config = dict(
    num_hidden_layers=11,
    hidden_size=192,
    num_attention_heads=6,
    num_key_value_heads=3,
    head_dim=32,
    intermediate_size=576,
    vocab_size=1940,
    hidden_act='relu',
    norm='rmsnorm',
    norm_place='pre',
    norm_eps=1e-06,
    positions='rope',
    rope_theta=1020.0,
    rope_fraction=0.5,
    qk_norm=True,
    attn_scale=0.393,
    bias='qkv',
    tie_word_embeddings=False,
    parallel_block=False,
    extras=['some layers without attention', 'shifted keys', 'gated attention', 'value embeddings', 'hashed n-gram embeddings', 'learned residual scales', 'skips across layers', 'capped logits'],
    init='normal',
    init_std_qkv=0.0243,
    init_std_o=0.0,
    init_std_up=0.0243,
    init_std_down=0.0,
    optimizer='ademamix',
    learning_rate=0.000505,
    beta1=0.9,
    weight_decay=0.32,
    lr_head=0.0045,
    warmup_steps=403,
    schedule='wsd',
    decay_fraction=0.683,
    decay_shape='pow',
    final_lr_fraction=0.0,
    batch_tokens=[8192, 16384, 24576],
    max_seq_len=512,
    doc_mask=False,
    train_tokens=81660000,
    max_steps=5580,
    dataset='wikipedia_en',
)
Each number is 128 + 32 x the weight over its row's rms, rounded and kept within 0 to 255. Layers, rows and columns count from 0. Numbers have three digits each. The size before them is the row's rms in percent of the matrix's.

# layer 2 MLP up, 576x192, rms 0.0745, rows 440-575, columns 96-191
106:159139138142090114178164122114123126171149102137035118147142133157176102107089126135128105153102122147153168134099132143126141151153122121119182119167103114058210089155132111173174123165104060173127091114170097098061119168170116076156068094137114092108131101130132101133198099123148144118
107:162116123091101135097093155151147142149185202090127134193099144032143125147112185114144095116076115062194108131124112154158155138123117103137089145107127157124109099165082135143196157105091192183131096128180124122125085117155133110145125172136139086158128096140140071110206162150139147122
107:173107141109120159077123137044129133153117128132103107132133112096110119171091170151225120177048113196127145176134100167123040146148123115142114153199158122024193164154147071127112112125099106118117086166153146107098119114159137152121140176130096103070121089125139152149100157057113152086
100:165154132091103184105135170116148159191135041117135132126133108128101095117136142128179136130113159139087131154187100129183052089080159139119067131129137125091159147086116150102193141116101071108140114119121132123062135095136155194128043153081161126191098134090097141137150139094148074125
102:141155151102078129178160180121123180167171115122122124125127071152118090123099064089196064136095113114130126126127047138109107140169148128127136111124157109102131143174101116107119141112177057132219037165153142138180087152167126204130122148093148150142112134107185149152144131119180108120
103:141149143073123133156144171134117104123122133105082109125146119114128078120146114113125144131149135145141096123150175115172109140128156114158128122167133138142099148189084100063134182161094166165160161120077190102124124132192149136161049145187121110141094093148018078161113162111128124124
111:144119137081123113136179165111170147112065152103080142181113074109136136121141156132164093118093165109151093137166047165173109176163118191175128163189127145074116086158143151156136128154068136184116182101133074137108126092196108173135114112131101116124083084167126145108130122102122112114
105:186113123083117118161130150046119166143125113125111149092082086083117093125169140140145137171122123125181145140135099135132105136114128147120030115084176153130130113076107150139133116119140079137128078088109174075101123072195109194083075139140161106164111115144176085170127164094154146123
098:161113137106151162081166115113095126125087070122091093105123094121147142085149115123104083146136182117179159128180164162178120084086131126052091098100183147117163118135150139127185113130075098153154141077148148078143122153158126097169119142113116141162069120168116101129133166102118084113
086:156106123121160174158135087121125162095070086109083119178168108114130101161086133133148054123059148124158161115193091134172083158091092118133127157140118127102097099129123111068190150145066111190098071154128151157101065139205112110126085159117107152121110095141122082132100156109178120117
093:170099141125080108096168110076102160112118135138166089104158194156135147104120169092169163065116129150110111098135116115173131120169139124161109089158156169155180141072088175147129158186137077072084124099190174062115075077129141116142146108117120131133103093161139078161164124152114075128
101:084146118102124114092102097171103097118143079141144103154108085094107065104163091115107092098133152132114141098149120176108082141096128161159087186099110157140128160141113147127122118114113095141199150108144104123160130166129128119174128111129129106114098131147159139099144154125120064111
107:183122153130046088139195160112151169114150112076118086154170162098170126145145144121173096089152108149220129168145134143143122174091137195052129089111146091139130095130119142091160082187131151145137090045140117115102087144186128097175148092095083112110123102136122160119114108073161136098
094:172106133104063123098128077128181151107088170116081179161154137070085109118079080131124106126084115099156160143118142212146089187158114114160153122167114143094135102185084079132155181149104072202162072093180141103127101150182058115125128119155130130120163086101130073096138144111180124137
114:174109120153139119131144142126195174162129184138095110131156168146119114160081150129149120097132103155143113182107116142166104139104136192083159087107110116122075085137128112106140107146148091150170105122115135051100128154148132075170092101132142200095182117142082142163177099128149103075
097:200064132176089118175165192117184155102093095018134141176145112111138120112137131160192074147129133159193123143139117165136146161129108129140125103123072049133196134169127069083145141145168141126080104091124141097131101144174133121129094146113075145121116094152112089103120104069126125142
104:142110119045148160111167094089158170159123139097143156143151154109109146177125144106114146117166068126164154183125105146125085138128073210064092074128164174109092167149061148141153162151155094135131149094133163088099101140170159115125157160107171203176146142115122136148130128138143197055
089:184138079119130189160145075129157139100138087108117137144170100111100142155144150065137090120109117125140139113143109128153127163080130182097078105131174162156119157182112067080138109155128121139118123108108141137097146152151141164074106156061205146158159122098145157120139153096134143120
101:168097143137057081109098077132195133140099074127111096179120135160144105145113103125098101139152090100166103140124163160126106142063154135120164130094078121117157072136109139121124133210118192179080125144159077102129127157155089149097127148110120098132120138132147086121148138142148112097
105:149161123097139132142118172120188107077132144142091147147159159122147112137159170156207140154164109126146147122105132121135125114084126179127116129153084106139110121150115146165118128126147115183087117070080144129067101150177136120204176097096159095081194093111152103112131090128177138107
096:128109130140108094135082139120141132115055069130083129213108079148136113132135108065121073166119125090129178114158085112160175133063099149141123106107112133104128080159131092099107156164114152145179119081121105129147131129143134130112095117157134095117073056123062117104162192095129056135
116:148158116096112126088133153054145118091149129048164085145119139079132105187091114117136089152171131205194104150109131094140117170138107158085035170123170153192138156168167161111141153143077105132137125114125153100138123127134152119111090121135096125090093122154192141106097127058166158094
107:111167156131133096178125159112131099162124196111092121119161162081108109108156124151132116122139069106154137145125038116137155136142075123104164102147169160145117120139076085107124147068078111157174071118111176167126075064106185166108074130088164160106117126137161150126122199114183167133
109:149086125159156105133073099126161173174180118095133114117168131103141137168166166167076104160129169162181155159117136132162132193085136155151141178163118113141145124131089064150112133125152138129107126144128123073030129095138080107146106156071162192123155139111142130169150177074130128121
103:176113129107087145130157076160143216092111108122115119147124111164104121106096138146093101066107156112190129143142086144172152160065095111166171167198086127085096122144048090063145125081074150115113115160205122119158081130165135102105113159129179164136151125111148113128114166153145181077
100:161063186102091093152138127104166161202103076089137151182166121096113094099129156106154091065118182176108121142112115176170109115086146142119128115146152149129145116171110099096125128163115108155187090145133145113117031176110102120177103151095167129113138129083076108121172154098172122141
100:161050148075183141118132126053163131119050146085135110163104114133113136140098159097096089122105119159174178150161154120128147114124172181093088167109199113185119123107153131126133135158084107161092103135133146154093096117183073088139101109117117155137159118135148136147138166023095117148
098:131063152120128113122146179137133129101123093103091102186069044137084133123150093076112117159091120173096187108133117110148121104132141183089098110100156095147154132194145085126142127113157175139175120095130124103093120148129069078082135132079132112147110103099136135151178213119107061155
099:151108142108111177079174088118123150148123103103113099119080099078089118099101080077123155086078079176135137113093062172120117111175089125158106123128114147095128146143141143092119131146199054189109097093189133110114108158113096163114119146104130163110102133083109139115206183079185097175
099:154067130088109119134150113122190113070093090120126104170150123104153075191137155138141106135112129103182151161196111092169186111110081091141147168074122156142120129130097142148124095163081212095137129153134126123125132110145118155109150172148087124132065177083097162136174154077159123103
099:124077175046114083101122077143143213087145174147065167092119104094134079106120111172101128124101103119148162197166155140177143188114093134112132125123127138121149107157133026168138084115087083177125088063135133085154090119104073150098146126105139153162164087086146127096198135111135085090
096:135115173095111137105162136099137149117141157130101128111114125114109102092136118125200149123088158096151168124180148155154087173065110075130120119124099145094167131123086106133098124181129148120135147123160115152132084159134116113132131175107063109087184118117173116186121173078150118146
091:106091192048125093093078072051141197146135116159109127094117146172183146116118185144197106125145153116135121181161102086141172079119060130148119148112157120136122124151146149092112137153139128153120136120180103094140095121140121157077078187120147181134082136148161100149114086105196117124
098:127145172124159123092167116086143176154093057113153174148128114135156140148127157105130048103102101105143063131151164104146126154103115105199158145145072104097107138129122146096130162108136128127162126129142146148130109175149060130156078137147132137085119137158133118108158133106127084105
103:154153118132099163141090180154106159131071077133101099131090142120151109164161168090091097128114060110147091126155157183138089218072136162153161209147145119146121172159161111070164142121129133164110147125151126147102115130137119108111179139186117162130101145151138108126098117088161151157
105:117185113116042169137122105152132155117090169107125047091152141114162088108157203125130098111115162122147153154174058154135077090142104171132097136156182160117123133147154130105191098081099119176177101124155140135138117155123161131117115111112134158148141133163128112140145086090135094125
113:108139098092121098147139123093133175108131182143089091090129149168113122143142196098139105120103119143107148188165106182148116122069094150165177121103133209142106141125163112130116209154131095085111150088109206036109123136107178136103116140131100202099121139200114115171126151082116087141
098:098132142111124150136117145156142193167091156101150121135137065134087076141117104138136090178085132122166139162127077237149118130123145117098114117160124197121185120130118109142146203137140128101152075145148095123142089130142132116144123105151106152111079092126186133144171128107138149118
096:163080155138117160170157147117136139134171096057109099217142111176141128135139151141110092106131145119106110172142131116112134144106133064092117114130119156092147113112157127118161149149102136144112153125117144088138115121215086066172156125108094122173132089084100060186181126131104082142
097:206085141093170170140108097111147148113112116140180183132126181120173061159103103167157099125097161151118160171174127166092161159073118129135127137155141140076133132103120118104185138129100109147156104070094212113101093126145139100127128144141104153117182132233105099092107138123102113142
102:164125167160166096160109132134130195141128166139069139145167155078133108156178171168157101170137167084128113124168089161115099223158113201083147115108180152141192111097103113107163134153107116128138054120171153147120120099149151108099169159106116108110095095125150069148122136112125155156
124:185154156100135114121145181120089123138089141136088160121066078106152119139181148133104100091150168127158144103140117183067156127135070114138195142147146152094128072128076098111158114141095106164129115073178176091151099175128186180100101179089144163161045043152162048129110175154086095091
096:193122121113117112087155139092189159141113170058105121142180076132121141189125157198094155171113152186204200146178131137193098145084150096082086092145129146147143141098113113151157169172104105118156124177183144116102086099145149135091112130106107151084175110146087064127132182076126118080
104:137135142112109105133141187142182129176171165142086135108123062142092149151147127071113090084100124121178112160096056170158111135139152178153139144171127163104085139174093076118149102075132096110206131141146132075164112108143160087144046156158134170166114116163095118170142129067101070071
079:159086192111125129120168164135179161135104076079115075157122105137154100124115119089147143126094135139126129175156089155123105154104122138117125129142145151107148134147086115102162173163115112190186062056185134113109070156150151211133077137110131135154077089121132062141156184072127125100
099:135151122168146134133153156105130145103186113144117085171144114100096087139136179133159170170073141138145123176128080157127148133121143093121171132127148195124167146098155192121193174174104094137114151156115182091112144151106128116132104109130125233114122112150132093136148102115140122120
104:124155123087081125110169112152118132084113167126084187129142138086094101149132134136127185148142082099128148086140142139158119183148085103131145110149103128163096080159098140084102172127167093179145086102112173154067123129121098164073140116090183132130134134101127127111107179145184129120
102:130125178062103100137161185179130120117171190148076093104094149106131110160119116148150132153128146073159135096154104164135103136077116133143169120076144112121125107162129134137125137158053143129139112154054163104077050129147136160119120136131124138160059080084135117141151135196140087085
098:150125134136127119154172082123165153149124163091125083122115145131117110156091166098176142127122128135141156181094060169123092136151141147116098075147195157116145132155089125134175125149161133193150137110102143142072115189175114145183098118124133133107133082106099174143161141152134119163
099:146100146115078100145117154101147138114146155122147175130093104144127123127103094105154151102109164141157101131156111171109149184127111091195119118125075113088127134138113153139172093159060091124155150132096152185138061131089121134141133153109146139186140092135136141109119176099097145050
102:178096126144083126134108147116129165162142152170094133145133101129133091177135185114137068114079087106124144156117060124130142189147109123120143095136133144063124091114120083152107143146053090114113127146158160062138127125160159106088134148116103123081104141156176087141172157125100160138
096:147112214131140124151150102107140206158079136157145202138138105086182126149065155135182112104133123113130052169136114129132139133108113088140116148142153122065089129121112139119142143141128173101128075160098126115139052128138110120198127149133114124094156107137118115109109115165131103140
100:156122187070124131157097075123154163158098137098097109136143071128145123158104108130146116120129103140160086213095107155103088120138092100164084095182167089093105111101096111147139146130189138161114129128170134080093123120154139185122065128066141196134118059112105127134141125116181131135
100:109137125100091122156171183130132153101155109144160075127155142157112108185132159116160156146119076124103149100142099101245154205141127169141085116137157138147113094110137124115063141146121161093074086124146202103077080132112137189093118108096133105024092142154149092131148173099158137128
104:155147167122089082123137069153138170086099174125101098162145096112053144110139217175123133077102191123103130183109113122191112166127168156156130148200098143116156142164077124131142240089181101102115103156210105093125047117187113150121127167180116164152076115170168111093131123100116174124
114:135119127104141110177165106068153128124097122142121153153213130067155116135114115145157134125143131083161166141194107121184126110167145161164137124151152184127129080129101201161178164167122103182121090124150137100134136086124149110117117130074159175095143089139129092095127141094158141126
100:147128182144127145168131157114110130162053086065124094082158122104153126120177159105131107140156105161109134118148036122149113128141108159129147087095129096068134102123109141094189095127092095170173092120113191175123085136144138143113142130073083120165096125113146029133163125123135114109
106:107114185112163153097154155074131153065128160104103075123088122118101146170114150141125153149110202155179152117181125155106124121100040128110116167201154128124138116110098108127126127126161112157101154070040165126118088104143119142148118089095113240119142138159106157141105133138133070118
107:127098156104135170133106127114196107167149141150105137181083159138172127122129089101171124131141127116115152098158133137183143157135088143109141079162104119151131058109138142153150127119108120211149061114103122134099106128141110100172067090094115118137175078138091106095097122094217126096
102:187125143141107141153134166103124174102170107150105143161168077109128111148116127130178129090099113119150088150139148116153119135075095156160149109141113084125124121204184090160154160155134115138121058079121113126085141169135100092122131088112109122117170066073170095134127135125126160097
107:087166151130085136168125181137140073142115130085037115099153120121159112088133133126086126093156135111150118118142138112122138139093086063162139076150153115112082075175091120115189143101124134183167154134094129109100105150140108133186072181125178166100091101089158126122194179136206144122
111:194170138124100142124149140125111123158173080151119146156150131084147031106096149168204141149159103136165135172109140154153098154129155146148178145184120124055173121152118126157151120125069123192121121103205116130114096107129141084124150143140092128098141079091130095140153093110188131138
099:142135217059149090154123138131155161148091173073080079132126088095133109104100146145109161182135119107160147162167086095137140158160100131148050122081168156105153129147052164099192128067168092177137075088149086142134069161157089136125079165138141123117145149071097128171119122133146091147
101:123152145064092120153076078171184128110090114104056181103113141097136101096109135099099080108115126114134139144118059122179164138111097068137132079163110138040117127156121091090157110093106112077177118131087111143145097136107146100118128131090147107114123070121137089175155193104153100071
096:158128131072123126136137130151143125168130141133138185125143086089184133115089094114131106138155161128183070160127141181170078140104120093120146159126093195103128101169087150110143184146088158109182135151165099109114115143128125170195102166131121116113129116126091139152133127138163143057
099:172108110097129170119191105140128179154100139110086146164101114105181123145074149140126090170127135138164097192151101176168126164131130111163147141164125166085078067119071089109113142164128205101152109135138137139104120135133152120135126143148083133105150153109056122157154089103165137099
092:150121159131143102102164118065188112134112070098164165151068090117152135141067178172194105101053093125112122117177162143158094093143091131143095116080116133117156141121160135150129154178089134124117097078132141117106080108168109152137092149078101094159107132138100159110167063051138139082
096:123090115137117133084125122092146144092115081124144111189158127038096139120125144094153115109123176165182155164125096190085127205174124177116089131146167174122139123108097136139143165161073138146115116139177146121113123104100129131099122132113068137091110051186091135109157113049146103152
096:100101157129116158132168113094139187079100125058150115171183143120181120161141118112079135079105104119147157195148133105121055139110094201054139143149126146105132095152097148094164164132113103130099094081151106121139121155170149136164083102075067150112157111075147093122181107118110106084
088:123126097104127168100133079139170138104134112148092155179134113120089135153133139123114088090098092142134143134155181152136090121086058120083153138095127117149093103196120144013154171114059103142130127126162167105121123114113171142136083174079154143157160140114174109124126181145177132084
094:160082191169120141129154130119131137130081105104138075081138129159127139160111118148100031110139108112154122181132086082160074203064077117084119060092135125123108058149157169109157101148117166152175089125149100165115092134176082072080131118123094082098115135127137127105111142147148134099
101:102068140109131120123158213149122121184178092154060131118078093111131114131151121180112061054127164119187106177138090148147088164133184099077147108154129131152152158140121086125236109102135105154162118121133111103172110153157165126149095156120153221166116068135134103110168169123144112083
105:098122196084170136124116112118179170118094124157067118102083100076108103165100223109133132096136131082156126131177113111184135101076163099111110141094110119071184065141126172151125141182128133178141120085109151111124066118115121217096029152106168135097073130136152119137205112130179095110
105:129145176140101155105157165115138098096106107069133126125095142111127149133125122109187132123071081147158122137116126067110080184149109139090051093114155082157128102111071151150144147146142117120127090092133146139087114100189082065167153178136077107113070118108151086158153171147135112116
095:094136173109180181086161116099141178145074154055061084128127099128119129137138111095133164179051175170141103107107150176112131077097114120124135142121118101172170062133135107110137169137124138141123063146151131120082066190153152097157068115145138197123086107171081115165135133127139141121
089:134126169121101197112176104112139160126108108088098115128153136087120108214110115134129145085113125176179118192172113152154083151115129123132095131140100135090106134108058132108167201204128133114154126097128162089111039151138097145121137096105128156124118111108163064148135110130128112049
098:104096149067135141113129094117162133171052101098118134122148068124157076146084180114141107092116173118131158124161113120159111130158168148143090141186132128143150139151095136114153155123099106150164091111146116131161056187111089109180073164106089108108085122108155146110115104074111153093
099:165110154151119110142150149116107179129161111138074125234160123118141118099133132149223071107112145127119115178143086158161100159089105095086152130101186130113096063128140149063161141115113173174130080078158125123108066116195186136218126123094134129097094101145114144148092077136185182082
100:113084189158154122080166121107116141129095155074089102160131133077112094180132146099086181103154161186171144106145153126128129143147066104124103188148135130097127129151118181086151131114123104185145139043150111139089068122108066093110185131082096164118125112131098115195078174084096128134
098:107064144088114117164126126114118070143125078093091135113145108024177130183152113149191119056118115178131155160144127093119090128156091109125175125139175131078155172100154101064161173126119128187121127121161156136129098139147134150095101173090116172133119087116075126092201136128115144140
101:181135171117128137121149101094140106130102133128120117120166142093156114108085165136160157129129137120138165093143121199101156162102054126137184172166147184145103162117142108075136218089096132117154150111160158191133080118128116184156111123052125136085177110140156092123135141095154115139
107:126103140127089182107137130135152119110122100147093090173126088139097121108093080110147108089065157073162141136172105131181130105189120195174109161180105157117109086127148123151098174143122154195139106154123135134123112096117118165161086156103086181145115071114152073123129142142193120096
100:093145135119100143141071139095149121144101083138094161176120056145135090116144125116141069095113145128109171132155150140109134110090130125178128138127077109119185131180161088108121130181131126150128134135105097122153126195124137130131049188150136135111052125152053212119184156074155067151
067:160147157142064118170184120104193125124113113100049102166138119132133076149138131122162061097112141178176168155155100168187082138084112135135102101118176140103148110136076137111180158158085123147172122081144121099075057149156119137113133131105148142103091053138122101145119168088157125094
096:188088191083144084159085103098117159178087186178099114148089100093118128104065141122151143129130156097151135103146093115113121117155124145083127117125186146106151165119149133089119107131082070142117133083087119095121131163102171171175075134127129167096090092076120159165128135058156088135
099:145163143088058128143095081105161142176158142140130139131133112164141115094134089075196086117110097103170136159196100154138086169119134113148121108107161132128157091178127123100190142128108144165180097133069126155131106144139121146172042158132161142095132130133163173114096123082201128145
104:183135128103140168125172099119151221127151155116099153170170122115071112173086147106153124172132119101111164133166160125162078112143053145136139063189103123129107104124091125117112123126104080145105099118121203082046124132095125167113113104071157148050130129117135115095125174121177129102
101:131122171128110145121198148155185119080106104096072131141084124099129094183138137188156119114122125121151139146144094154141057122121086142119129112143131189103185141160081097118173198154111122093109053116146103113074055143157098129142151201149122131123078095160126085194167136124138144107
099:164170160167130077065174115093144089161124103113116082125148101183122130129119149082110128137124163132178090118215105161146121090186107161138172112160134136071164147114127175085101153135087136138181142111150089088086107137137144169156126127067136169165093138139194139146122151135184103130
102:139128115076121072108159145120142178194151100131098174110125178095108096146163170183158115181096155084154177168160145084131132096088139082188090171194172173110149084124114101123134170179148113157114125091124129143075119097176090147128103171088127189136088107142156124207065081098219070136
103:090129179110108211112103083131158115106089133114149152117084166095169118128086209146121152084135157129137183141137158146119128229146066099098148117131132134149201115139146148145153125185137063095104097050061142083133103078138173132167144181106091117144092119150130090136129125081126075137
099:129183122122053112121084100140115111179113162084120122084098158133160112140113113128144137196102137141117083169091093197156093098069159166088119116106127184144150115131079117039143186147161191171111075131168126198098124138177090159118117169138181206060145118145129164165184138099148140086
105:145112153092132105056181118109145136095157142127096120137153107111065126139145103172110135128130173095152110123158152173150101064087109113125102159142127153109113136140096112127170136075176065077185105107111139079130103106109126135161104115091145170171155140146168132086146128121124096104
109:129102120133070130152138150148164131167060186094107092098153115080154093147114162124136085088110126150179099181126135167092111151144097108161181150218160080090146144189132075049089118129043154089148126165194110091132111145124143149120165086146126117122079116171082159140090149132154120090
096:066174196099128162130133116092188120115126135163130117140127121104136103140110122097134169109163105178167147108152057133192171115158083161146123109200181165118137161174126135151095137093081105088077079151155112114148088119110132136127105132079078137096083106096086152195118095130149098104
092:179113131088088128165155096114130135130081105117089133157158143149156128158081164117136091148093106121178116168150123175117117120122049141137090111126131163092162124160157121140150125201082124140143084074134148092117116113198146120168134108134136123163048054152128103141148190099142126102
094:148154148133114105134138098067176160119125105091145169118128111091097149207117073132112075111046145097160161170165100135101112135120069135116143126110182166152152116127150136107135195129128141152127134074145135178119105121178125140117119147092145191094083046145138075129125108132132118076
096:113118129135111094067109113192205166144138056129138081159116095143151089108095136089122043080132103132119125131121123155130058137126097119134151116109084077088120110161131167134190123105162056118186121099108129104112092182146103144165084092087148140138096126156131089118150132095127075154
100:123109170090072180202177102100133134131088154068097123094132080164156088139129084110177073115127112101116159179109091173143133171096055090112064124123166142139130142145135073147156164148107094151136113165106126130084069150131127082125134168124140160117102049123163136154152150044127161157
099:147122151142124193144128123133153185137122148138020090167115102172116110148107142112168102145082140114155162184145078124147125178100100114144080091154132118128113143111099129158153091161083142162086114094116109096125115140087098103109131127147104139146146104106106134146148118116192113129
098:145090119171091192178131145079134197148142095112136175124184150157128118167076124065138073088127150112194093162134106187119122130147077102094136107180217125087122114130085099125123134160086112163132147138147177156138105162107147132147110191122186174075107121104125093132136104122111138081
105:131127143124123158107144096089148173139119098156135137161168083175164127119149144148163096116063092169137152139143102158168124134142163147154113122163146116074174051164161132138156131156054120092098152091124097134146126145147107123080117160110122110137137096078145126129180120063144109110
090:123151131162115086146119102111163143099177118150096126168171144083135148130133133106137080104149162117194134152143154123071175092127148148110185076086134125133094067138133122112131123156087127117210083117110186053140149162129176128107072132090172164149146147168139080140093143089098160123
106:146175146104118121140168120140135188120176131134139146137167193161090142134115108171199139136152087106134118158099160142235138101129115131112117083131138161082122065132135164139095116152152083149105106095081139145098129186132135157105136119098169155095132172091151093129187111151180096114
098:168122169099099129122164191025183160120132107132114179120149109084103108178128128165134124141140116124154152144149078111149157140066092082183157139171166127062118151124104105038090122141132191102152124121146133117112099116118105132103086214122158124139085138177119091111136142071126095064
102:121157118090138173080098073107139151138085108137123116086086125127145120148145111102119134136119161124149147135196127156120109115127148162156118143098114162120162165146139165082136160100109106129163134104170115146145129154130135134117069149113146159135092135107097125135151156127148098046
100:177116133084112120132154170078153165120068122087078098129112113157152083143091148067139086101147118107117127150130129120103123123165093139169128130136112132104183159167136112148173072189130137151114129117177136068140123111182095092133065167123146113080143123116089105092119159060110156130
097:127159131127116145150114129133145160174122123101104118129121130123102080153117149077144142141103137151168161133122078165190109137181117187170112128150104173142198108164131149106144144146142117220104130107146160160125086189122133164179118132084154190106138100115176076160137129123125160127
109:089113126180076170172102137152109173212077064115092076133132099124155098122126166107175093101115114183160085162149076150187101164098119128125061120136127098083177121133159174128139132123133198090153094113137109075094116173154172174132109149138151098145096069133181092145156102102138188092
096:118102101120082211155114183082104121127132124138170175159152099032171130189116143155147147122106135192129117186166109205087033168156130164095136155149163135154138121134038104124163211100055169145112158138203140075111125110111167132137114146153068121083121130139124098164154145130127146101
098:158139158088088119143214129129139166144099133084142173121133075127159143153104161143131145128094162115177071152192197139128132113120167112104164057107059150088149149095097086134138111135082149128152154111131139142160088134126194115172139100148134120169091107121128127090068116165122150099
089:141091191123135115122100091135101098146117150140116116117100122079116138134161115154130149174108158113140143150134085165102133154092122117150129148117138120124097100115156137156185147132133114131134131104125178174130057143101083177083161093118101122160120103157144106143135172097099071055
103:201114149117117106167182098123119098123110113126055112069137094091184088087143115151163096119139127094149097119184099113157132205095068111112101161114125148042160130166118142140167134097106126104181111123166152093159112157141127085138090176130156126147092078116153075100118135145135159056
095:172144143123073062180128205126134161181081105102093129117112078134179100111106145087181157119094080154140158173124114137177136117099159114128104039173149126053155138129134063164120101171146157149148064091160112091109122172142159136084135138131139131112153080105105145129191140096115120090
093:191159112104089131141135125114157151126089106103077122154146125171176104106114124131162079123102092116151140120121043157129108156140112144150116135108153121127189101167118140097223115117118205180113066143132131125112133117211104114112142155096095144138136114106122083134199134107139114138
110:156108136078131123089125084123156181164138125145142150180138085127134065159062121136151123118132144136143170140146107145174107231137152164107103143196100139075147165126101133129126166152112172130152150121197110097126126076111100104148120103106103119078161109113135122120157147054167131114
115:072155138143062144165154131095152127109156111126116169155133111125118106134087146145100173122131114099111138132149130109116113136153090149116101059183107182155146014158153137126196148106124086220152080128117173074131103150121167147146138104093131144143090148092136115146081151065145081146
096:176154145107095113122165146135140139141114090137107107168124104083122069119157162104084140135153132167114150139117154121087101134083078182152168116159153098149120116197153145136164100188128155193094143117164173100097114120123150136085159089089129067144120115087129114173127227106114148130
093:153153126130097186140062166088123152108092138135073158130129198023118128144119103094159116154097087153160123108141035136142048178145111188103076158145133131142187173137126112128220111148104146161079119109170112173123153138159135174138131193139094113145126124132109081104197082144134132137
093:137132151092045114165187135113167166171117168112091087154132100102142070131114091140125102144108144096177166125161089176132100094115102141134127114156150173058148131152111110088171152157064125129158137111134133141107038163170135155152097146108121149085128107130093087170091109102176111109
101:155146181102062152116101139101173125124121111090115169172096181087199101193121153108157063111116112146140138151141115195125077143149090091137145091135084106120162125118113153121138131176121123148081102097112137118084075133198131135131106183109089140084079111134146053135153157144140113114
100:083094155136105192118193151089113149165108108126097086137091112096161083123117140135146127127121098080105126132221090136183124135144148113157096097163098129136113124143186147160097157140063122150160140111171129060120135144136134161119132157132120109086065083131136083155183163033105152085
100:171101113150143158181098193073124157119074081114161170076170152112147152182109165153165106196117094130133075206133103124094135125144063067098176116122101087106160083100098064035147132177156190134122098138146208126146135120135110179088092174151185150075134143134159150147161136151115150113
083:144161164079078153165130104093177155187079130100095117160145112109138108145138153119144099102110117188145141131161133197189138136123150142099100136116123157144124133158121085094179140152080171139151101083154136113137064142164129157131085163133124132165111111136075122138157118125173104113
086:181122139110082119168158113059176138193141168085110110167162111057152128171140123122152064138083111158132143137153081192141101126097127152124100120154136164106155058132128096119166185147121115121144142091140107108115077161160151143129039124137120167107121073146157119150171155078139069097
098:088079142140133089123195121087115127116108115110058126119117154075134109177126121100153127122154155110198101093152194091139141100149107122128090149120156138136156167161129162167106172156113193105104131141153129103135070149194112092143128175128148127144091125187200129132179153131150150051
096:134135139120076142162108091104160179115110130071111157144147118116131076217096083166148107141163140116144157109157097124105109077155164170112133112121193092103141102142130129130149148157077131110096093071099167131114051088206138131128137184117100147078120095099116092121165147143121087118
112:162137116137126122134084109137130178138139163115113099164106160105155072157119142155155147134162107134140144178165134149130128197105072117155147107177119102119081134164067101121117120118080160172135104136139170072091117125154134103196090121132137094088171065144149117145098124106177124113
095:115164146163116117107150158096169150131186158130122092178132118133126107136006106171170145105134085137116146140157105107160068183160144129174135059110130101121099091189110136138100157129141137136167105088126151127112113130209167167183142094077090131116184108169124140128132130111175104115
103:117124113087098125192156071115174125105107132130141129159197169140147153143116136123188135093174140129160138131131138106118126142087095150107097107140181155140126116164087168153155160118135128202156130084129131188052096163137118114126144088131156087119138034139191127097160115116205129081
095:165143131092108129143126147136169153107156156126104125133093170115134123139140149075116090163116101154213182116145118135098097147120094121122072118116126130133097061134112097075150126148138066124147090080130140117100108194133143166153065099082164147089115095138176129112127149107138096041
107:151095119196076092143116088120168114098092125164081119190120093163150070135107091115138094129133083104145196094117111116119163122140127107181140094178092097092126123183108098147146095130133104141142053149120103128119119177151075114119111150082136056065115082083116138168162145077111157122
093:110142169141106088125105123109110157118115146127132136141121114117153092126148118124155150142130164111156172134146014107113143152211120250190125124101091133167128133151130162128219148167104083073135076158153102093148096091139091112151129143033110081143128065128165147141162130130100084100
095:170141150123112172130136076126145202175178095076079135188122143154109147101133162129117132102090055155111159178115113138137112160095097131090168060181096087128140114173130082139153105130120121160119107064123140072090121144153167159092146110108146126101118091095089113130145190103160102122
091:089161143127164171096184187122119162109116144139096108152112129102118104179132116154121107190070112155118154108147101189134134133140112164199063121136161108119134153134151130071119135143156181156154114131164141129064086188148112134137083092106090122121160126154169117180080155166159086148
104:216138149123090176118090155146129116154147140096128115136141114161181097139091128086127098131110143203113102157174165120136131169120143087187144094142132106092145126155107125129146121112108137159130130138123155113134127147124159150148068166127100100083106103114088109105136191161168129096